Weights of a small GPT-style language model, trained from scratch on English Wikipedia.
Training: a variant of Muon for these matrices, 7570 steps.
Each number is 128 + 32 x the weight over its row's rms, rounded and kept within 0 to 255. Layers, rows and columns count from 0. Numbers have three digits each. The size before them is the row's rms in percent of the matrix's.

# down: layer 2 MLP down (transposed), 2560x640, rms 0.0348, rows 423-522, columns 320-383
# up: layer 2 MLP up, 2560x640, rms 0.0349, rows 424-523, columns 320-383
down423 107:134129102083097158104157178110093154068119134134156170123104113139117158086174160152175084164145098120167091117151113109130142109134144170083080171059104123069125158145106158133086150142085117
up424 096:088150184199116174131137076088105206125122083124147113112149167168161124162107092117148090154118080151161113162098116127113074122129155109089126186150111085097118128195136137165172157115113163
down424 099:135056154059153132092160140121134121161112105084176195144092134124153102140186197109132130135191156070158147172151119130148120150137130080120134102161159155112060166146123069092182130063104136
up425 103:049114141126182135139156085121087069134137155139105093148166123167103102116075126148135132169139104217111113113116124167081122113151126116104187118086103142101080100118145148143155150103181124
down425 099:104167126068185143069149094087113112164095134096162187141169106093148130145157123112088100111117143101152112122181150159106098164156136103075141115136159140140152082116183160042157114107160134
up426 099:124200089113134178157114089099151152135155164162072046145134136117134136100112098109148109162179119124106137099149129080144127118158137140151136125135084151129142092149114092128143109108137150
down426 101:119144110141108130084136103134134162105073112116170162110128119154079135119146170113126102161153091094124112162137182197111154136065093112195128103156120096087124189123119101134133143121127151
up427 097:170097155132134069131187117164201126104152177139201125106158156113176091089124126179153086095162136096130104145150116103106094058121111145140128167179128149109167184128148142161102093077122116
down427 097:132106146168098133136134112150101106106180141134152156074145123102036124093119143099146103137106112158117116163108087148114169047182166118112169164137129144120157100145131216144208126138128226
up428 099:124195174137118133070137102061154163168142109116060179084144145095133078196175097153144125090140110138124158100100106141073144084151084145096115125089146151127124115107096130104127142092187099
down428 098:177132135117154122078137110126053138148158105079182100121135170118065096189120091121088119171168165128042101083141176109152132120087206139144123070102113100114064140163137120105119106097118166
up429 099:113148151087125097136158120077160172115152154149131053124162082109194103160052131153147185111157106125177148047139140175060094144131157086127117156143089152127073087174131092166128086095101151
down429 101:158145100141137075078160114128132158132171084196110150077105128113149083187186132131157158149103193119109118150170134141221119080162080107128122110097148147125051166116134173117109133164149032
up430 095:108157099112098192064205113143126162158102146213154117119167130148147115143112154176109151149065127171155103118119151152139140114152114080092114156145089136176134117168105138075135117056136144
down430 094:134135098133158106125132164140132108114151090091155177152105136136133094112164133220175131114133126140124164175128136094168138120140120172082113098171176078116058145160082142152106108148109153
up431 101:105192094167146115139069160157148129125095080132109155115053125164110121095100177089066092128149085176177084118182159141108129122115207089113099102160135155150133080175152157132086127167124138
down431 100:113132098112124099152171068123114128092134189120116169161111196117163136130086109084140143172102168162098136118126177168168133107131113171087014186181110112124108140114111114146169113115140143
up432 099:097103133157086124156125183108087145092176160147134089170160131190093075119109167107201068110157060114126148106177098129197114114131108132130111106140153174086101136115168098162113141135118179
down432 097:133101114108151100110131144102155192128135086159148160146126107093149171095161103190105174122153147173172098148074147071090129112148147154098129100114122136136115060116138136119121144089103048
up433 100:111105184067134133146098116129093163153141141151132166086120157104123171136144127151107155138146142137132078194095132138140133131125137183130115112167143132088184097159126140122055166118142131
down433 098:080141087106128115122132107118169110109147091102136125113162098158142146116138142141141127138081128121112199052107127165111151121133123092130151085103101150084128148144126127077135118106135112
up434 095:183164099132114095111165126108147151122154084113164143147140103118177111147143136135152144080069127194145144113157140168160064132124069121110175166152133156082184162052097147079194067205164126
down434 098:120071123193106130181070161083101133157131202158100105103118110167059141134104146163144141184122080179103139127072123173106166129105111169156160085143150131118134110125132100134181179115150135
up435 096:149128135169138126090186132126117178126159139075142147104057095151092095133099133155111109165123214115155116121186189168116092086096108154119137109143079126097148136154111109127118122115143126
down435 094:144135140027144167117122144130125121135105089127055182117115133160188114125100182176131137083105169165191159100125102132121165120120132134058219133187189159123084180113077134122100101182206127
up436 103:173075153153092153111164083115075168128129132114090125188111147152140130139086147146136083079096098148131124123186136114171071143159046120165146176094225106183090200164127165160107107158128160
down436 094:177127099098120113124141123108182064081121084119132140125126094139149163136110148119181136173094132115117171187133123108180095110129152120127147146137165113117117120123089137074120129086157116
up437 097:147115144178169121109086111125128115111145115123128094141118132115121117026155174146122139115160130104084098126103169130118160171169083089145065147148109113218171117087101098163109086129123102
down437 098:053191177109113152185136118128138161135128113116118139140137164103122109143088142114196113094120155172143110100142097109108120079149139120115147110153093164137128146127100184132156127097170163
up438 093:157098161094121094116130137111128119105098126064162079140099132120131126087128107151114173173146106136139127152095174124145170126141152067108108128144119130139128068091135056111086126062120149
down438 095:051141095159143117161167074127182140127203123117174144068170132090109180156198110125141123180104158096076101090154064188092115121166104172163145140155141092178096141190102150129137124143152165
up439 099:117186132171149090088128165083108112138135140117148147098106110159111079119090119132123175163110136163109164169130122124165117128114151107126121158132149174126146125155161121167117119115081120
down439 103:130048128116216132115154094116151131125109115099179119122099137119176181102094136144138103142167148180139096156104139117162117120103137094152148140100145160150141145118166136152028150186167152
up440 097:110169188118138128155137090116160103082089112131095125130096155049091109146111105162097155169164151141175142115052124140204081152105133082055121114139134131096099080098161134170105125154143117
down440 095:135150064122161139142090099138150102112155136104202194178204138069137160137115089156070114125094081092081076140154087174197064156158173090112130182127161100155154146160090084111110128112084133
up441 104:131121236035100106088145050147101122089166140154161136102099128092084070128136164172076121167102111133128096101101166110100087189173154172119155119117166136113201181116049158118195182160153152
down441 099:089215056120061147127115179162167125146131103083126064143134136147084079134153147155185097105159110154129135112128102069130178114166168155167069093163076158102159115093151168120112109071128079
up442 096:145154194132155150208113104194093104109164081132071196158172184173140137163175116171168071182073132140187168106188108143146136105116153172162185175176163116110171152131141134119129093102122126
down442 097:161147054180091073099139131135217180091099146153222111141101156084107102140114130137102102127161119146130150085108108102175131120148107110137142111084172117119177119082098124072136140183125071
up443 104:116151139176134095097102122136141140134144069153111122094133132096154087090122165175093096162132056122156198111139152145140237129117113128071072138101116129148098141155092109138096149106132144
down443 100:134169185080103115114159108202112198173119165162130096094124152175094166142188048115059181159115110150065133144115094079156076103171133063147098105146146092129124132060148146132183070128111112
up444 098:143100124140127143098105149161114115134093126130108125156088209135141137095136134068117137123121106097140104095108136064128128137164087109122123190145106132129170081182123099134125168131143156
down444 097:090128130177113189141133194119122120100132176134123130124179069159134111175081106139045145125170159155108111116133114112144094132117116136114167121074087088142102114122066116123155054106148159
up445 099:085167101114141199125133090110186080125056113091053179167081124108118141139110133128137111133119112072146170158113130169135156104121123138143067140200055120184091167176118132153077092126163144
down445 101:132156105121142147079082064138115105121177087135119153137146088115050113144120123098153094143115131116189095067155144137117130082171093141073134084117100139144130089107137123134123126148135129
up446 098:158117154091118090079145162130161111097107123122127073186099124070148172135109154113053097161143129144179085153172090132123136134109138158132122166154120165137184159122104185116113131120159077
down446 096:149179097130132106160141131164106166111150112086146177164176105133105136129121134120147144147114121162141134105140107103108122132117119162195168139146106107136077058115141128117213127120154108
up447 103:072124149110130122106104176106083131171126130152176082156125106097150198096163151171155160147153141151166155142116150132120164148122173095123136187154138142121117088099131151090151151162097118
down447 097:118121072156143131153142118127080129127127110141053154111181149124152101081192116127161111118093116193180153133117116132064161125113128127124176137150146171089116137139133153069156148115073129
up448 091:125103113113131141114114126160100147099145162124100109178121102101113149154122143183127117162142085135100117112156146129102076099125083063184089154139108127175179055141160199141122110193142138
down448 097:122137146101083144127174100200122140125140125136150114058159121117119144156061151169139110081175081109176096160093117148101070112147143077152126071066151130142172093108139072119151199123163176
up449 107:155135131080097118213115154179121149138124118138111037084136163119096126162077109097116117145166131149080167164135149052119178091097144149132141100100117117154092127118164138142114052148124109
down449 104:044106118178137104153150160116150148132093103103098033156105150104110150118088159100144171132169124149119082083088138093128182108107131129132104114128143150167107134097148116151079095181153112
up450 100:107054149137112144130184096134146101014090143090141153077146091085104107123071046119093112091156134077134105129170151142092100113127091137152143140191121121096101125137108161213144142114164078
down450 097:204155073130174147127181141143186120164130085123103078102171154144188167197196185106130119149080122163144140162169128146166140099128147069152128090124116106143097114115161063081170090094118139
up451 089:159105099143118150132171134136169110130086125079104104113139110112081178175116176148175139099113112136172121124188153135152130164154157057162182176124125116078101101173132158121100093095123097
down451 095:129121127126117094121131101058138098132023136154186145097120119088169114129093134112156124140124081123116152101103122175112146108157156166125076112086067196082038159128097153097144150137122098
up452 104:159096086129108106108178117126118077127155213187144143063145152136095127141078149186126176148075153232159132150113116070147152107148098081138149139110155083120169065148124136129176117151127154
down452 103:155105129118133187069101138169116106126139145103115141161076148112147106140167073110121071103162098089092134126117128177125145173068142181071165085112085178122071145113057190083101141173151136
up453 096:148114197120112124128130115074138117165181163088121177142134110083082150139064118136141141099089098136196077107148156093137121116156117190140083158192149142120167127112173140116133145070108126
down453 094:143129162137144205164140079110172132114108097194168118114154159174120151145142148099115101170153181119118134105121131124189086117134151060116116185065137147151166100139126102154130123174158173
up454 101:144126137127137101143107140069158163128113148129105106199090148103142132063094140142142089095123071172184178148178089132147223139131152173124092130127101114095121102102138183155096083131118186
down454 099:086075148137141131118139187215082111104127165116101021094161090107136161111109156142108100205136168161074101163138158119003122178147178100130092115141170072126158106139111171141107104120103125
up455 104:193133137125108096195156111167140090144134072148088140118139163084113159124107078110143139137165142136161061144129164113055073096125144114111153152086093151160086137154143135107052159125090190
down455 100:185129137072141146132092127145100135130128121130115148127133102132122086076085151179100112067163113090107053118077148177094183118122147195186136128172085150135101135155134106097115139138112107
up456 108:162171162084104108079141153147078161107144156119100124128139133003095136131109112100148158139052120208112137154156080092167135139095110127072164164125163168150104133174118097132167096150147143
down456 102:048140127122124128125111136092176115119091095168104122137123111217096143115116129122118152103133146100180136118128062125067174078219175142197121157089059091145121147132167234138113124160138098
up457 101:112042123112149082118182121116116107096113175170115113139117090116098115133180123114110123103169171161150155124070170091153159229097176145100103123069050129097124169167118144104124138120101106
down457 096:192167138177138182181105170129110139112152115146095163110173154096145103133125129110102125147094056127128172126143067122132102112091101122126177141157132146143119080079142124116146113147130159
up458 098:095122122121128113101120128161133135109158120128155154134117167125147135161157108129113127127143156116175079168131092138136060121123064108116105198093134178162107114140107162189126131140096019
down458 095:144107126152139111139174193095106153097120124096042074127177105176117113142077153152213114135111118110125169115131156158127178116155135111087157108164190076133172122134090043135132056163132185
up459 102:010166167124150130129160083111185153117160183120072139092074167099126160203084106134145116136070096144183093123146143122105189142127135227172096170080104146115152116116151096091138097138158150
down459 103:117123125166093142150082180137111176136137120169100110128125106125157087143241133112144146074146146118058097113104152109075192153209123067152123109159149117165156147130118175148130148131088100
up460 110:111147085164158145107122108145156143131130106153118125112088071159114121093175135162141136124087124163107139152091168174155117108073146160113138110114129170113173122099120111075137124098167059
down460 110:179115063131182102098151100115170110152088072096115151120094115140088127156106113174150102111125159124143118169136120169108178083131100168118197155179067159128149097153131131134116162132125147
up461 098:203141123158087102132148107126096117134159115163117102141097126178134171120145110123115150130071119106122095115129145085094070118150130124084140179169098181102158122126162193106113128201133103
down461 095:079099169128163118141070122111112163109140185143100119160127114082059119127151109088108111092161115095142088100153113108160132151096154176112152109141125145142131141091157120113108155059096182
up462 099:128121108186185076087096117108157141222142166134080166114146126102093198184107111113138134069163121065146131101147124137141128137077140159123123141189085185141120145159129138102191071134137117
down462 105:149111176118081112117121105093103162122115178168104169123113116128101173113177134096143175060081065109132115099049069103120107069162165169125116126166170159104128161129179138097118132127133104
up463 096:186137130162091160171144136116139144157114120137113103095168087084107133140194111138132116107086147150135142136154182087168144131101172111110153125096099108089148140108079126160106183106095144
down463 096:092143104147138158141112113119145157083121084140082092119114122077108088165186097122105140170102114150156116111071082138150097118156144103091078123150118080149061115141127092107157098115106148
up464 100:096160103132077098122126146043141131122144125108123166168107136152068168103138129111159102124122079179147093157085123136137164148142142152107171132187129093071117084139139132112084107124137132
down464 099:121098111131154062153176135069100145157088140181119204129099111151154133129102149192158112136196136142187115212078158124100128108120111084175129130115124127194108107084069091107093143159115077
up465 111:172153139115129129112127082108108114153123109089148181143139136119084149148143072115105141103121102155119092098210173095097150085089145114110122158105111110087156115041120154122157146094163112
down465 105:175148136172087141123112204100113191168101149158093132086126120142173085137145137102134160139142158116116123133135102119115089080080103136134151106078075131109162129165062123179176162144136092
up466 100:072096152117151126121211121126160143142149126113147109200126134099151161131156138131119098128131154139096131136149143093133108123122122119198093132153118067144137145159178100107141095092151149
down466 101:100100153147099096127109102149159119072144125151171171176117089111155151150151064192116166110155145074090137168119099131081119108120057151074087140079100102166184151149108128133176125080194202
up467 104:105129091094081144123163180074108077142139165121117144154105118109118115169124140133101133103112114081097079124116160118087156111114161080156211156092151156169133169132071161169127146145065156
down467 104:113168113115142146121117218171190184115160079102101096162167145122178093101148146173186128118111140151148140110160140113120122119129039123072100140124112097051132120170141132159181111057141121
up468 097:092137192133132088135177148137125101158142090132119084108084168119160133118156161133144129174150140165164088081126115103175103131151065117080100187150143161145116126146098167122178106084157118
down468 098:122155127116069179104105141034129215104173141145142124104082113137123092173115110131156073113140114122141119119141160159123159176140161119163165103124121127046153092110131092111044209092124111
up469 097:109129150140136074118145125163093102148125116160131143072155107179066155147148073193112124084092108108179129138114168112115177086113101150122111195122163134086099184153157121105115105131091112
down469 098:136137168149106140150086129070111097137146089138120137116119103167218113127130117114190066152123129112114115113160084152074155130136156103140130156134143135166140145110088129118117124164109163
up470 101:134157164133102080129180093161144099142156149097134166128165119135120140133152143122157082062088096112153096136095068068107141124118127107102151122112129035118165148140166095147099127111048145
down470 101:084090110060164154078119131143136119136154107146125104092131123161108147134127100105127114171161139148138060127143129159129128097106144113179200136103121134150117095156128138125164092078202028
up471 099:143115101158117105147108085147069139073025135138139088086222082102150016100118077093072121146121115113093177169113068114162046166124089146126068100142107139078179134123123189122116141179108133
down471 095:112083088106117105152165123144135127195133146113119160175110124139121182161092153078177114097111161161176095112106211147092161097102109099085188125134122115132155083141077096125139095120138079
up472 099:128099178072176127079160111152145140092111124151107094120071160086098106130123085102129092124165101131098124170079126148139132177077153154100144149096082180155101180063124088214126144105144092
down472 097:162152072175137120113124101060132149105130148129149100157129096108163169105137080100157131149099072166169130143099149082127157117214140175218151107138133186128127146099091212149159110156108182
up473 097:173168144111089118128136096076128160114155126084090099137107123147108110199159128170139091175175081137132088087125117147161102163156150113143168139115162095114136140149084174102132161110084116
down473 094:160132116167177135150118115133089155155114079126101173176167147125133135114099143083121220065121196069150153073126119106125155140154158112122128069138131157114151224107150086155143147132107113
up474 108:146189168127095119091060120088107162097124159109089183119127190218126120081130149095111093144124114208186124100108064135142142144148158159172101121138106175133121118199089111124123102170171137
down474 106:123108148148197128146157119120100116161111149149164141129170191138121129170114126087082115121120136136122150116067096170091086134110099141143104136095130158137117166099106175093104109096192073
up475 099:105155126125123119088128084158153155117132102132139108133128141119171054123094152127094177161128174141189169097108139094108124153249086135081138099083159138122118103118199152102094184166106117
down475 100:122102180148152096081131168121137076146107129088153119152114184125111122175127148137078109086148160124116126127164135111168156137119159148112087161114152162075134148207055091101143119082127164
up476 097:107120146125171105120060120141155110131135129100146094170134154172163088155193120108152173142096078103153151168090140110140172175111096117152090108159095139082129150125121154115092133113139170
down476 095:101120121153103170144162136169105146135162134078170185096148115145098108131118162119161119150117139178142174123153151172105132107146105122087109119117170091098084103158167107154178145119167134
up477 096:097120098103151151132127135098110134080105145124121158109106171168186120124157112075130135175174163119160092173092238137156122116128117080079152135171139075140155108120132142113184109153101135
down477 104:140136141104175091125096161127171110128076077224093061154178162106104096087154151230170088132198125165154093111144102119068059124144123118110098132102127135142109214101075148140138109123137138
up478 096:084166144109128193137130081097151171120142193145092126067164084129154227189118172155155112138104110113113191131072132141151110119161138122222120171131166106097100151157137121134113095070139184
down478 094:164140119118166126184138204141101103103117099076132108149081137049122083105181107059150092070114156125084151088113050108142122123064149139085152119107100219153163167107167167080121147204135174
up479 097:085114099090141088106139170099109122133123153141154125085122059096122111151154197151114117116169120135076107075147132128105092131157112201156126131119100082180094135209139161078207157098156129
down479 095:154139105153097101146086169083130136136118130135138108152161146101124052123149127091117122139123115144049099168114143047130177102144168068102132111082162125106142101132091148103129107164107154
up480 101:101143150101096152136100085074113144132059126131140172104070171173134109173099091132121142144101158126165098056123091196125054126147083173105157114081097150155127152136113174123100127076136115
down480 096:162121110111141118152097072106128145132105144143159118109091091182180123076200117187145161116096155203116136123138099145112114097106087131122121136121142149167105144185172134162185130126080074
up481 100:131136127154180117124150141137105093128115102141108134110129146067203186093151095105204118060102125077129124129187133101111141138185152082142156110068157099190107073148217118103073085167131179
down481 094:143143094107148131117110090137152123103118213129138129128112123144091032072173142110115128104153113099092097131133151199162106113111132165148177171154065094050103150170061130222128190129106078
up482 099:142101161036164103134152224148090113121122099101140108137159094126060159128116130129218135142139111081087155103132107125073124130100157169135123108140155149109113133122148098124184080083091164
down482 101:125101153139088154123145104147104142175164109083074152151176111102134127107116126157136066153147139150110127073166107091125174093141111075139151151172130104117081174160160093173090183096120101
up483 101:149141160095144118174174071150074116123122165159083107096099138133133143155104084118168120114164122092108132081177065156150155161124121167162090098107124164124142070209085146135132130099106070
down483 101:154170112123107130149120152146096094099106122081137076166123132125103162129119145098122090132128129194140127207126172118168099114123156141093198116130158180131130089129169056074165131131186112
up484 091:138096100205131093075104097147226115136089110094157136103159146100136155179123055071120085058077173113162169176125136094077096161159112134089125172121134120134142110092152062107174155165193161
down484 095:119127103131136204153082139172077186150149155102124130124130136150122143069118183115096154175188153172106148109139085098157128134095147151109138159157103155129106129155114151179083140143080127
up485 105:102120123118096128151108125136136165098116101053130083124135112059091116148091128135161103125126116137104081160126083106050072129140090146104109088051155101161126140152162134169183117089118187
down485 103:171176125164140075095115116129096169125109084121149141115145068118149179136087072132118110113109139090120137162167123138138153110170115096095166154194185086090120140098093101095136148097104119
up486 101:139110167130061150131134127124111137131105106099128159136080193146096113091142174148102115116122160169126096124092155131134112153086122100121133145145079143126156147143181133121085150164179168
down486 098:080159086173160051180137129139209104125111197099189116185141055104133133133065138131051133114123100141134097129135116128109106137079125153137148056129096117138147155084179136093103117177117126
up487 094:141127107131172112141096098153142148100141080152125138117086102093141126118118113142175086096140079153118090141091168134134112116150062115137095154135154077132131150058125122142118108168131183
down487 099:170190141070103132125129113132079159113126136086085068114143073177098069114172150130149099172098146162101161118139149117169101152133108111145142119178094146136090130144174056156096096119101126
up488 096:169118135120148122112152087101118167153050166180151109147147157063160145118126127137126157140132153074091106131078151124105123145134123128028112190158133124120206152089175141060075149141156152
down488 097:088122129099162155091136111114126146138150116136111060158159162108150170153170122126109142118132117138073143128128066062173124141133161088124148154111096169127079132101149139148143117120139149
up489 103:107100138149137170115169151074111158140142115143099166065106158071096144085153085070072138101093105095114152152134192054155159106138072130174129147167155111130133136137196170158116165103137139
down489 109:146127166115108223132156152213127136186151150126142092142101098116108147184175153104112117131167124131146110125130140115181060124149106129116090092136107112120152110133089154147176107086145162
up490 101:122110172128147191132151120147125140090123108116137138081133194105139112093101138128143148090106086079166145121163062163124181128092109164103144171079093103101063167092143128092156113155130150
down490 103:167105156178048153147130077146143109090102160155057128146137145099174166147110132124181130089137115123192129178087125082102130131082174145159131149103148159157167108118155154113123120140180134
up491 101:081097118082157137104097193212136141104054050072124118140142102186118125116112151186128147148143157134138164104128176119094172095115157116123089136128106131121111113133140141177192125086091141
down491 102:161094095157129142163167171110100166140054178109028052147121154140080148105152164171111102150104116156092134142195058157145149097086072118094133063148172182106150106104157152104086102165163126
up492 092:112110187085170168145204149108098150163134160097158115162109122121133118140128141170113088132112086148133113110168151131115134115141107101123107102143063170138133111136132166100191116131096115
down492 094:194126122150111172095071161190153109114154111119108111166109141188129095133140100107157160091166101095091121146139108057136082181135108075161072113086111059157146125130094107173098132150115127
up493 093:104111151117096160144101121084187150132146068106089184161082100078093156121158138154122176080074163070152126185144124106139138161161123154092163112110110074134131094062167131106176103092126106
down493 100:157155128099149135086131136144123101105147124124146110149135178138109152138094138115157112139140136138102104180094126106194152125125125111185025197164153137160139122110166102150128071195199116
up494 097:155037157127145176112131158194144152125153149117125152136125121171152075180098112116197153140140080100212132182136135107135104089101097138093133119133128133058118100129140111158158161141130100
down494 102:095145109137128145139097104079144129089134094110144091093144074123094108158132133169123146137075080126084163124132154117185098168191137139083095151121141125129112112121075115106129151118086077
up495 102:137151185118123123069147113137157111126157125163117167095080117102129113144189115178128100095034063130147134142143145131072121058106077081126108157166075108184149127168137104123150123124132149
down495 097:161138143119126115136098131212113138171105123086133153137151168119143121117110131154093070173133194084135136140116123185135112085109117120105107140145154064150101146163126146093081184119143112
up496 094:103079171114109122163094130174153152152135128064116141183085080125085099145132083157106064187130165107120098115092092104116145155097087156114081097105109170132100143148134137076134180103109122
down496 096:083185146158165131085168101138110106131101091139138126073199185113118092133120119160140094151075052116180127096112123060102164098050175076105138099132143127150157103088147158135119095163105147
up497 106:133087105114160171192063147089129190116137118125072116131118117153088152108101138041070142122159122125065077192153104147153127146141158122100087092122135055107136123124133154126094172192118112
down497 100:138160166067047124124110146148139151177118136121119120152146141135102152127090090195113174144134153226057135139172176143160121119134138156139138166171150160137143088089111117188110139127089095
up498 104:177150077073103147117119145139187080097173083131029146134131145088189079121136181057066144131141229106150111114118158139130135099116134100126138169137162087171152134101116170115112114111110129
down498 100:139173089120136092104167113177109146134138044128124145097198136167082119110128138117074134149132128162150101100114113139121117173094116160121153117161174120139139184231156102135119048172142155
up499 104:104125113120110128121122109109136117124124128106176119121121081129119124119125121144091183148116193115154111109172114112135052138161172123116104130092143106113207082139083101075184165142142055
down499 102:120182164160137169082128176135151153167119103130108160149115113126078141105113094139158117141161096171150155147090171160136074116130114146228124107190095173104118158143111207066137123108163120
up500 095:175132074112142136140225140103097121095133151160124097197134133112155142155090175026118128153067106093139146143097163116099137155159143154080151129124186118095038147159163150158143096061169146
down500 097:092106141111127037158145109178127132151176109143127157077156131115141125122124130153150122132105072147126123150139188119098098144162108109162142089116108076077144093124102171067055170100101109
up501 103:138156166091124129087151071114146052102091143125114066121074132141142094152129064113073149149094073179190056128091153106110155120119179175183147134144089074165137147136056085159138117041077107
down501 101:134099109178093134150145119140196119169116130124132138077113122168112135076156104129098163122097143082126157159129131118198125103098102156137131063146104144121078143120214072142194130111137149
up502 103:088135157164167125070184138107140117077115114159084173102104142180104116158145160149149162163165055146168111129159124144130130156181166120174099182116140105166130151177101138134122172155153061
down502 103:155104114128075179137125109097072163114134152183162136122129113075080158065154095106147166185136131079123159079144094127122133150122176144206119136187157133068088114156070098152108133206110118
up503 103:145106111094106119210123146159160145115180102109176113183119125140077091132114088138201117050131127112137146102130082116153113130143113190126157102082136159149110116110183121153105150120093181
down503 100:127125117125063107154099185108112165120105152100124110135109103134113147156114149140149114146143131149117126132126155127130117139179109094091135142174151105115164071131200098060134152166182081
up504 096:064128130105168127190192129156091077152134096138164053186102151179178107156117146138119099182106145149141124161073131134142091045086163058138157141150102128161174086132091109117116138146087132
down504 098:183134120124131160043115113108100141099116140139139149113117152115070169131102138149144149138122129155116081153111155149150131122131129159096157099135208143141104194104157141182114139105143117
up505 092:104145085171153133111133160177145100104187143152121165101113115196119110094122192200123195102158103109121088182147030075124130089110133086132098105160111116138176112135149149075103103123055144
down505 106:139081139160097095141138080097165101124143093107119072146178152162195141083141123121108125149141135134181113120161117148134093098118129113145105130116124118176130102124115150159123092060185144
up506 101:132174145103109148178102114122125185129134125064093144098126166107094138121129102161129172086162104110129116108150107172122116155109140158171101114163084155120144157100139095105145088158206140
down506 097:135177118165139116082103111161124133139113182120107142162143074156101147148133138134172194132118167108118089138157117153145115118067117155169159160086118134100132109123167147112126109130142103
up507 094:083140096126149138163092126078156128145170138141171158131080107118094143111093135171126117115117128120149150108162185064089240091115108128147149119115082149075128142130146192116187149114148113
down507 098:108074192175144139164073122168111087128134112132130107155130120131143144128196097084143113130181113097151140110097119131169097152109121116093078155134168130124122183115139087107064172143092103
up508 103:124177153132150073190083086234149162116096102134151159094113179122101104114146087127082126145111152191185096146111187146119085145141140194138198097129130156133140141126122137109166058180099111
down508 107:140116143153123122081140083128134165120127147141121151134087142144135134157107060137170094172073082103176079157169035155076167150095145126129174091083103108142138085126119098135107107128126123
up509 100:162145153160150149173090069140076068117105133083161147138141095128155163085139096135140111065161105142135148181122136130117166121140140125145120175129181139105180154135114058126118127101101105
down509 101:123133064139156085131143168132128135153144106066179139150030115156073103160207108123072111152176151076105135091169148114099087161152064184126139097157141144115072089141125125157130150121131153
up510 119:135117114110128140134139121085107117116112099102153090111160056112130072166137043172132101155099064149080103164098116138130149116083132128090207117099188097149115158111123139138197137132133133
down510 108:135132113109077153091146128154174073120108102178150109102138148121087121140132173126084075164173104080151098135141137164197112131136175064107118126102172114138141134088107129154130119134087111
up511 083:115150173159153149186138121085003125067127148143097121109064115139131154174156152166107163145168129112069056232163105154145125149102136141133176149130169133093196113174127108174176110105076078
down511 091:137151187134108197103139151136177110108100027164148084125096115182098110121078089150188123084113133136116097089117100143109100111118077136128109076090144149103139174134108110094125108106135129
up512 098:098164159111082069148104141104100108067144082109112137100134173131155062134116124125117095128086172127110169097145153136133113122101161145106071122093124049136144138181135146122121044100127108
down512 096:110074148122145207083138130096125085080134105161131125168134122158087174151132080130165104186066136129126140130126130162156151126132087138117121088139121140115164129115124128130158152150158164
up513 105:121123157104101083144130118114187129145099087135047138131108163118113095132142093112125204102085098135129156175183169127105118116140123182116093107120135147164139157132131162102082110063106144
down513 100:139098135158163152138188156175102126095113099116122161119085153154136127098063088122119175126120106119126146149136173170143095085172190132161155125154145161132104066139180119130155128205121133
up514 104:135117193090121087160137155121131116183117143101137113141072112127163142105133076087133127145076168127107157200096067153125105137221099159108079134135060092120136126131103157119131148111165139
down514 106:164101149142099152160128125094060170163103096146100151120174108175130115139103136126147052135127169137133121174147089189145074163135137080100111097140160170176106114112168143149158106037136145
up515 099:122178121122139115090138131104068166105103149119157121106132191144107154096114139160078087202117085055155158170077149154166110115134119063127164206118109176083128149123112148094186122116108037
down515 100:197114120097127143110107139152154171102123142184173089118088117120137116111130093166131099086093153092093117127221100103112134148132161164127130160168144140090099146150091146141079159151114146
up516 100:133103155079094092134165073152166085101091100149151164054159123126158120149106160118133146124100122158168111123080113111115122143129062119117169159135101148142132092128106173114090098113128099
down516 097:195178160099099163091125163084161136117116136157094093116088123126127180171173125089152109186117118057071144142120101174088111129116165152185180138049204106147120121067130144146105159120161114
up517 103:158119164095169119073128149170112112082110125185138100071047155100127114139121151110127136095175148101097184117138105136086183124106156141171143124173114158120084098125154164154168081087126073
down517 101:114153162166112145145168178122093190162149108087130179195157146141130107156108127110153173138117102150139169171110114139191079083089136120177100178131197140079091076089118133106167080123114173
up518 096:099112106055176127168084109081076117101097118079146148176145143188107103114119158092112092156137156153141137126136089146146099115096102142145121115140171124172145162068172107122153123129125122
down518 099:117137190099100150145165138145164168107115138148142112120116141158160098107123129142095137131180095084154136125082167123139132119103145138110126129135159098103254066157138114089091119190080109
up519 100:102106098087088116099134201193110099105144154087132071135079154078132130104083137091185097137141131149083159097140146163174122098119131207130114142081202164150119077122122114111168094141137108
down519 101:094133129089115109143093129098105109088163171126157122157113112082103148144151115104140084082091168153165172179154117180069053104129134165155127152214131133144104160157127116107112166138125158
up520 101:118198072165141097100154095131114119102090133109116101077092139133206136118109116103152137131094105168156171102139078096134175082136163082099141100175116079158125088137084142107194168133107134
down520 101:137102103104162109124178164097104109142115142111148141156108108093126101151088145131056106186105130091123135120136172128095138103037174161086166157128147053146138085172163192176167110157191108
up521 100:118122111090134177138108161146143095159146081160117170162100092098148085125010066182135127141104086097181117132138092150078151118116171022142123097170141077127106102148102162115092072117160142
down521 097:127124131151128108126098108169098187097122165153125155191126170064126158041101137084132090154157110131138165112135163087088129130156127138147128180125097106132117194006141124209165135123140125
up522 107:173146111139109102096129098115152124096089139204135148122168136138110196157144142166131156054087111143165132148113123071202169116176118113164053128145092143132140121123141114140089141113116132
down522 107:146199077143123126165122174166151133142149098141072224106187121136136140154169105171129143081101129129087125127158139118152148097103092122144151127068094098098120177154181122102168129149160057
up523 114:148161139053134151122154090157080122111150119098132154100162158144072131136089114138118171088156138049111070095122141117083146118115076148143096163103155113101145052149173097090174156105142190